{"num_hidden_layers": 19, "hidden_size": 192, "num_attention_heads": 3, "num_key_value_heads": 1, "head_dim": 64, "intermediate_size": 768, "vocab_size": 8192, "hidden_act": "relu", "norm": "rmsnorm", "norm_place": "pre", "norm_eps": 1e-05, "positions": "rope", "rope_theta": 10000.0, "rope_fraction": 1.0, "qk_norm": false, "attn_scale": 0.125, "bias": "none", "tie_word_embeddings": false, "parallel_block": false, "init": "normal", "init_std_qkv": 0.0371, "init_std_o": 0.0, "init_std_up": 0.0371, "init_std_down": 0.0, "optimizer": "soap_variant", "learning_rate": 0.00626, "beta1": 0.95, "beta2": 0.95, "weight_decay": 0.052, "lr_head": 0.00997, "max_grad_norm": 1.0, "warmup_steps": 200, "schedule": "wsd", "decay_fraction": 0.675, "decay_shape": "sqrt", "final_lr_fraction": 0.0, "batch_tokens": 131072, "max_seq_len": 512, "doc_mask": true, "train_tokens": 715800000, "max_steps": 5462, "dataset": "wikipedia_en"}
Each number is 500 + 40 x the weight over its row's rms, rounded and kept within 0 to 999. Layers, rows and columns count from 0. Numbers have three digits each. The size before them is the row's rms in percent of the matrix's.

# layer 5 MLP down, 192x768, rms 0.162, rows 165-191, columns 256-511
104:429518529479513480537511546478493445428484478493586489525501470540465498472503542573501503451471495476564503441527469550495550496550484492427424438598522484463493554466495474467510513533525514431531435436461549497470516543563453500518531442520520523547521464447489487582461513585503489540506474463491614454499470442535437502521484508504551533497474538442534510584490558531525488528433513497436542456540490484457473508543503468464464502488445483640506463477486544437534555615437508545566476476500485480543494493487458495499541528439473480520496542560504478500512494569487540502412501492490517500439532531456540540440500489507430595609558539486507520498512534512475477514534498560518525454462513512523504539487516433526470484467537478482496539537581556503437547556540512
102:454444542535509492533523535482461464453552557508465514463517566520516549520517430547452518545487478521507492477444553452393466484471464552444497468530463493541571554502579513414471475552518528488495610545467445490438460475524415475491470547565563479541450448529493508554528484526474454554526558441576502469515479415505556473499526383465446507503485528493498476472501435463498407531504491558492467536474443508483490553518508567486469549557496495522518416460498503452464510462476513493544494457461470498521416482467501461494509540495536483525468449596419589587484497441435516499522472531500488506447497510478510523473480448452492406468490527444546531478579549593561473509509511626469554525419482443520501502482458472485485534520497519467514471567533534474502440535511578
101:559517517524527448484563503517532481470572518475535576446585384429552542534491570536522538489562574528458482528589540498460509486486496467560496546440532479559543463522524505490552519492535487552489529538506537555417496427496476502429547519499439581585488454434468439424468519508468482561454541459526430519598499499493573535461496569545497468461498512504476464494539478504476557457471495436533490499527536496461518448488460484474487562474464546583492491450469465505548510557498462511551513475644514447521477538558507436555507521419496545580431500526457542501495472500516369516480553530510508468472477473514511481484511546447537450458480430567534444508536527480506530450564500511503454529529415478501532527518504523535478493530546460497393450541422466511491514463536497
099:532518518531503440514512449480476502498479490517504478536536475577404535489474551471555518548535584436480552507498579451467455511484502525561519511496481504590514461501494485513546482485507484440514528557414543555475503507511488554510539510465486467519485414530449482505487474511489540504408571490466428624579582526393521502515565478516526431547446513525576539402457531520455520438564466521543417459489511547499497481489498535443484386482530435583452499542494446480553539501473452499535517520502481514484569508520527514469497557540546488511510406569461537450487575465376509481452504487440459457438551520505503461454509585545492598487463548494522529472541514490493526543520511529523471506489503493455455518488497478518518464446474485451450502528416489469511497467521468
099:499454481476530456537507492559483504513485440458448466563550508473542581530459485538488513407570489496531525518522521532516488531572456520428557531525465448522567498476481575501493519476494481578526488561505511531537570506486512516535522490522471514473460481514515462440509455482541629476470463502483447540432491426490545489557594526498500499499558527529524450462582480483517483439466472522428446413496537505457519512542495453509548614492521538437564496440488518475503543542456496528540527461507467428498488460495529503481487485494501595507484470573475554413457514493516500421532472602478497492502526519510555436551536525468490516436461450487482489521513527517529476461448506528511509536466523534538516518489487434543443485530511563451556516579402469541497475482433486
098:555521510537439490539465515463513529495492509551540573480422478561534500481558507555534479461531473430431484501497521501524456531479459507555469504519460526515459516480540512532502472488549543512457517502545536447458540539465529465502509461460567535512518497413566524487545557530445485515510535514510497462509472469526481440500437514536494544479466490488455423558487531492465513562488448532497447546491493465551527521517485486457583486528455374468473507472424569532486536539519508527472441484463447579516536476491456498555500541502466510525539463507514504471506466518477508530502536480437544535489505576487544507498485412444490460518500478468526458507522548401438485523514442452559503446474450518514463523462450508557420435584510461486497526575483517529546543435449512
099:445456462482456506564504491489442481482486491530501430545496488551502476524460502451527491478455481434465407510497499490460510477434511608459445518424503466604465410554477530447522488459498586566538482444586546501508508419540502486510491491491494486476495459583530491520526532425444450441517557512446574551402518487495510515517453503503460498516550450499502471471495553501444490481466520488443572527484506503511533508451478479530479424457466491596498465533505422503508438501528510465497501514523478554422450503441465502519472451540514454451474493544513477506475479558431498602510526477421513550519525439554490471479513462517508506477498545509488508480484473498531591476481514522533581480497406495464468509440492426495451502548492416545463523470541501444492469528497542
098:491570490483538505492523439502469536478524491440452476556486446538445533487495537530496531489537485561517427489499525505537511551495576460471526556458414556530459446533464548457488501536439425509425534546522541487510434503485534508470488526536441511607512515502503500481524483450518473498475532471507556489604532558544493506499537585477522491507464610534483495507520478482419503520563506435563426486432509481555510519529496519497545544540420455520520501508425437524498487470473476456531503564471479464487482508477526525587460510471522457547515493543488548465573477515447589570491548506493540475429509525544511547518521523478480504506424501572522506490505506463517448526512560521486461512495528459463533560442522464550509498479513543537514500502496510575518466537480513
102:571477538477512518480494522520531497508571457630511539493568503552534517549517516457458413442445530508504463548461508570471564487523523500532477508481495544420533512535481500551452497514495516440459557538503498508514446513490495504453442511528462551562553550480481471468564524476477464510491529459512512483567517552453438506473419471412457441498529463513487515487473512465496544464511562547475497520500473494496525470430477494439581467476505579526463474584511477460474454485486453471465459454450528561485479530469526517511546531531555542517496470531531428470578541425515496486470548512549503475519502483462500496439502565473460530460532487473460514553422446537451571519487535557502480479489448478497544420543441423425531476587558542467474502543532507540531477441536518
099:493439525477465513473473485479532524494404513486443521453522464522508511523403601451519527619496513454514521516451494530463481529510492506456528493519564475504496550497435503510487498512539461439429487549519571552520484546419492524426481441494477570496513511464487457508539396542435482538478540518477416548563583474450511400525494446451479569579560536510541466446423486533517504467521499464486516522515484480468486480475505540520474519477490422470547500529550484416575488503624430463413540528544451448515525532507445483480540518524480528529512591443536462470468522485470477474482437536534532478531503482458485533426473532458465486477443479563505489553569533518532432573487405498519463512533533469452423502510491521523529451538494508472449475553552475487529515409506512
103:557474434525514549501482519486509445509446514501546505517509497561495530421521499510515542509520490463496526471561466506548527549442555488514463504431524412537457550500519524427530538502506482514519467492453549575483442515521555429527553476520581517449499462521545469493603491464525498458522467534520574514449543484470528449524458516505508502480463528503497478441510498505429538487414516437466464562563512594476495482508483474478540461485513436529507489527476438486477535544549541533455570456527428456490504564543450521477559486529454507504562533501519425459475470518487480484474510472479478517494448410447569527537483534576467411530559564558437512522461451507438520496434488494465512475499475556490565537398492498596521496457521470494444520467493644495529487556469456
102:470447580491448560527490450513493443527480554420491465466519467470500440473483491506459512474567474485459423513513550536460546559471498539533496441497561517467503501396500536538458461529549483496576529552463488487526502406483403498407530499497514493461511476497434508492537462477477491512495505436524465542499470515486521482476545516489471531500490421528433491486512451488539542545558527499435495436416509464492512545447513470481567428463442511497482496505474432440512487454384519482473498553528551506492561567519510436534558481537512534500472494463513462561504513586503448514460472516487476544561496411543519556460547463447488425510481481501518476519543457547491519506490400528496470549513507434489508510516508489572529539496482486520451443436451508479514529455469487
097:537458445561440455515485524456455444465432575500505474435538505428545420544531505432485542437533522495409512557390506469517529511517485518497480505566528515429575517452568441519500503475523530531534523525500548533470535468538501565470448439502520420468491573493527449403491602542471517505487454439459498489554468562502504577583494475527436482453516458502436523439542500521527485500470529473484446546421560498494502531452502587562456443516484519547438469508487514503478435568533476487535544464511509558508438562466490540483420483532504480442492532510469514502441525493599546502506510456493565482516504509546553449481459503538486463514460493452519542550490538534490538450523600478420452535495552444478490421471422521519548501488534461529485517480469517502526536574497434
101:537513536491539448479509510488454453447499527515461433495435503537514439552498468534577515462438524502548460542538513434493548506489507457573473486485512462483492532517520464579548525457527503483503496498506535475511491460551497462507529466511550479472502530515454524508447537520450478495453475539458562480397534478487450513505524461439565495471391473463542543522495458498559481535508460501557505515494475506511511532450583455533516520501517453485508509488456518421539496542434432474491535440500473475428508520504554489546524543470476500452530529529513502518493560529475512508458505536503492440459462522427468521485579524501544450530576435430545486555463489510479531447430467497471499516485475460469483476435472538646480541528493550516486488490538525526509600507516519
109:500416466538428536582453480530519493501477433539461408534549456513536529532513503548579547534475481501535496512503528497497512496482470506536502513542405474479533499505476522394463517501454505446502556350456590376409539441441509504540565466555465501450561608510483535532436519543518518420499452475543491447517530513458500481502508461533458513515489560478439527571505493524455518459485541506521458548551516461519496553442450507512487384501478523442516466503501494550485467524503506552435561442544440470516530484487456451446475547582424483586497510517568519403570505502535474552516428478529556498532486630485545444529488501456469503529459485563470531517435427449451521525543408532434444470529513499471502531536536494469483553459457519486520515458526495427507560493520548
108:539549548527519498530476532399511512503511480497526522450522425437504474413501394515502476509508450484514579474503487501509535439519503514450501513498500509482512530508504573535510490519466467488531530498470504455464482470493462452495537570565573468534488536456458436533463498518465533528501495497535474520527475439430510487523437441599521458528492489430493609506485599525521454542520536507504501450476495592510454518481520402627501494519440512540508440530483505512478517465474564456434483553480523523519448510413462468489504447487509470471576497522491501495535542510502460580459546550492507425539512404534550492485486446463497451493534416454446526478496480462528515561461513457490568506442492533445573484591478551531519496466537498536511536486542499517514541455466497
100:473511436481424516506508515481507571454447430471511458535478535520511495460493472556503474528542493539432458480463520485531526526525500456547447503441501471516453461463551525468530456468544529424508477516507549487504534508576482535545503489455481562508438525503426529556473523476517477515472487524499510478507511550505417595521467554514440571542556597526455467400487452415499509499558521449529459430613546492552579510491457466525544535487517557562511519475562524596429471525491510510427496540499513518534506531494471485568512478515410609516467487504553491545485556569528538434482442527439538531475473481479534526510471521455474494471506553489482465533518465490460570538528547463456498445445474461454548444577545465542454557500513488434448448485461454546527554532492537
101:539486515499537539426597521475482529510575501431447455490477433516504561443519547534529498448490571480481535496459484468519528478531476519487498495481549448445465555547532506511585430513491483514540488472547551487532490453487504448486522545491499514458504545520482527557477495513544484512462489486558531484532515539467503520452473527476565586560501499502500439492467482562491569495511469533418557527460507501368527401484584440487622468455537484518467497540459504486463432513465548452452448555500488536529525486581434498552531500460491564470511539530501513474546559565567490508572506488503513506549462499578521432477497563465472471567470433525520484527600473530501469566440508524531468503444495495549494481489515507461475565477419489474488573572510474466512465467492416
101:508535517462444559571539434536527482472525536548490394470492526461508538533524496515515549569514488564528492533506471476529458417424429524524502515453391571507547553564493516446506485478441500514449444458449575514515474550538475512606560475513494481572502543487401522549522500496470570523621476461567592535526594487462540534550460566435541434473521485552462519535485521548541496531479511546543610465542551543446460419428511472536496562534440496502550533501473537554508573535482462470461560490465475552527496489444471437525449477499490503484484526547511498537497523475439529433434505505483528540486518577523542510525472472541441491524550461479501566536428511519506472469536529462489451477485544470520488528486517478518455529476518617492533493520485505504430491505501530
099:501523461561493543528503448508424503476430478463540495444511439419502512503501527473506489449439488524468525523520500549474610440525568488455527539549580480494439443509495458526508489447541482528568563551434456457505500515528487486535484498521473532510462485497523495499512512471528493531535445489483486529473495439547500487508503432551459532538491501526512407548521466506460552494511502458607509540440501528457485502490560487522527599556531449425479473452542485536553474491529461515513468478462519524458536505529499515542441518552455475419479571474470489514458475437434481391429482517521530428473460498499573478464550460553496468484571475504391497465429495521478513482470450491524550493482535490440565494538480516510509547503548570473443519572474428422487437530542479
097:504507470533531496531543484484470447501470444512441552481416473496486538429448543511511508486454513582501531521502595491515491526555528467481541510520611586513537504522489508549485434455486484500533537505458450512506564474525513511480517514513520521484501458581525462447506459496501470566492473517511545466590469466494508558451475489469516414558436467480551449569450505519459488475549570508587477429470435430544461551574468445487546549504421539508531519531467555496443458525376482443497506391462452539526507459458510473528489510474532517455557580425491488520508518525481466503496476469483459478463527500450495505454541500545506522448469500538355489499485499484535507472534483499496568482459475552531470461506437516478453516425523466460521534460462439505472463464397462
098:459476484533582562525546530535492543583549553472487471533514493499453522482506495516485483517472468494535548426482511458510504527489564432453477520549456529539460463471485485522517510599464449489497490441508502484540584584551559467556511450450524508412436599453462517480511493538496452513425510475493515487429456495486473509482485547483407472583520500542478504494557510454459558498526467464563482506497514468465477522491463474505404529490547449581492411508484544556547540476515481420542457544532496523464452422522496469515487485464437532567496555498517541500463465516478473441529477584578499486496489483543519454507405530504528530563473558492522448531527543469462521539493475443468476490498476527488521512468557534420535561474525466471483480495524466464545578443527508
101:428451508479522502500472475478504542400517432446521493467460502462461561534422492448505516455466515528426536549512472514531604545525478466518483521465492462514520522476499535441528528553449456459555511491525426489498551509450532491518488540509523513471515501564477576497509551545506462542463526523541449435465525474539470467522449527477496471507541488484424445546483478522457533468499487525557443504463530481497504458509488481455543478480490495518508558515480519521528501475486515572543553503483577450525478504517494503433519511522525494532552541498494525387556526510516492548537543487524481452533513559486520603553493440497479478496460564507389511486472554515590583425502499538541408518491440591511476575482601416430487444474507534532499512535501521497511538473548512
095:472480443541439459518493483440555542474472424535528489439577567477579500587490495538482543488549608422479569501545498445484528422467425465580555516564470495440513452537473487538491517522519487465440564473543461480561468474542487543524421492491457470502532546472512488534492459484535525522417421491519488454573448479486492509548535487602522507522510394512489482473496562472540474495525516548496502518484486535507576447533484467528499493527535501519567444518566499528487493497452489543507540432499439519500580487554532543513495481540467485492486487486507464489523524482568514461495485525555562485476505399433466461478505521550435461409503508476476507505498425480552418461405472530461453520603558517478466423473514566519445487525532537475513536487474492519501529519463560
102:511436486591445465554496537502474531511478459566534544494575531479508491403491540574494476477559512447539541520471536490577504581512506535445472506554556536599427562503551453551483461425544448547507523433497524530477471576536546501515546494491545471452503471518519428445522413454534519547583524560481506508499490418519559470466448509507461394495489509474515532515432517458455494488479440516454500473467501502485476501505515484512532527532484489503529443489506478455473540485451571528495457481498496498510548478509477530498468435515509486497516503579498499514480483469469514481497512574427535435460503462531496456483514486514499448493538499494470505525520494548562438500595548516492499453542509498483452503555464509468499492563540437500507493480526470425514489495607471
096:423482457541494448487511468481491501524440467528532539431477438478486495484521521506476453534591541500493471566507463489493467475474480521440527486499620496545440532579517544483515508470515442536451454490480536488541557418453560540499497531503524507513510512481559451496428547456427514514486456400516526449556543547496527475523508479482509531509520527537519443427502457497494451523550480519498480516508531487480532497525504506490560520522409554508530561623519464441439521573466506455469447611453495498540439471413469517553522483492514506561512481421513500481503488456461481539582459507502573479599541431524518579564523383495459495467475519424516461474496550471474472462488615526524464442508494554581552499531484435492535452500545420555474467485495512544466541472497490
100:491568416448532499523445422341527476515523506480496537493521430485525487511455527455464524479527522488449518466526447506506507569583516537485512489458536508441506524511478485491534453470498547584504558506469542462478476480485533465498538433497482503445469557505508503474507489519502518489532557459508487492432447458527512473484496459503450552463482456454468517419490546495441553608551481439527513546471447525414468529500479491485488452517493483491519448551541515543476518461420463525501529476516497522538469530511467400427450532524439411580420515535494431535431505553512520489486442532449492481505491575489489502506553532475543478486483505476525493495470502458484504501531429512492542511504481456550510485469489518516471421535498454504515522507515504497531529530454553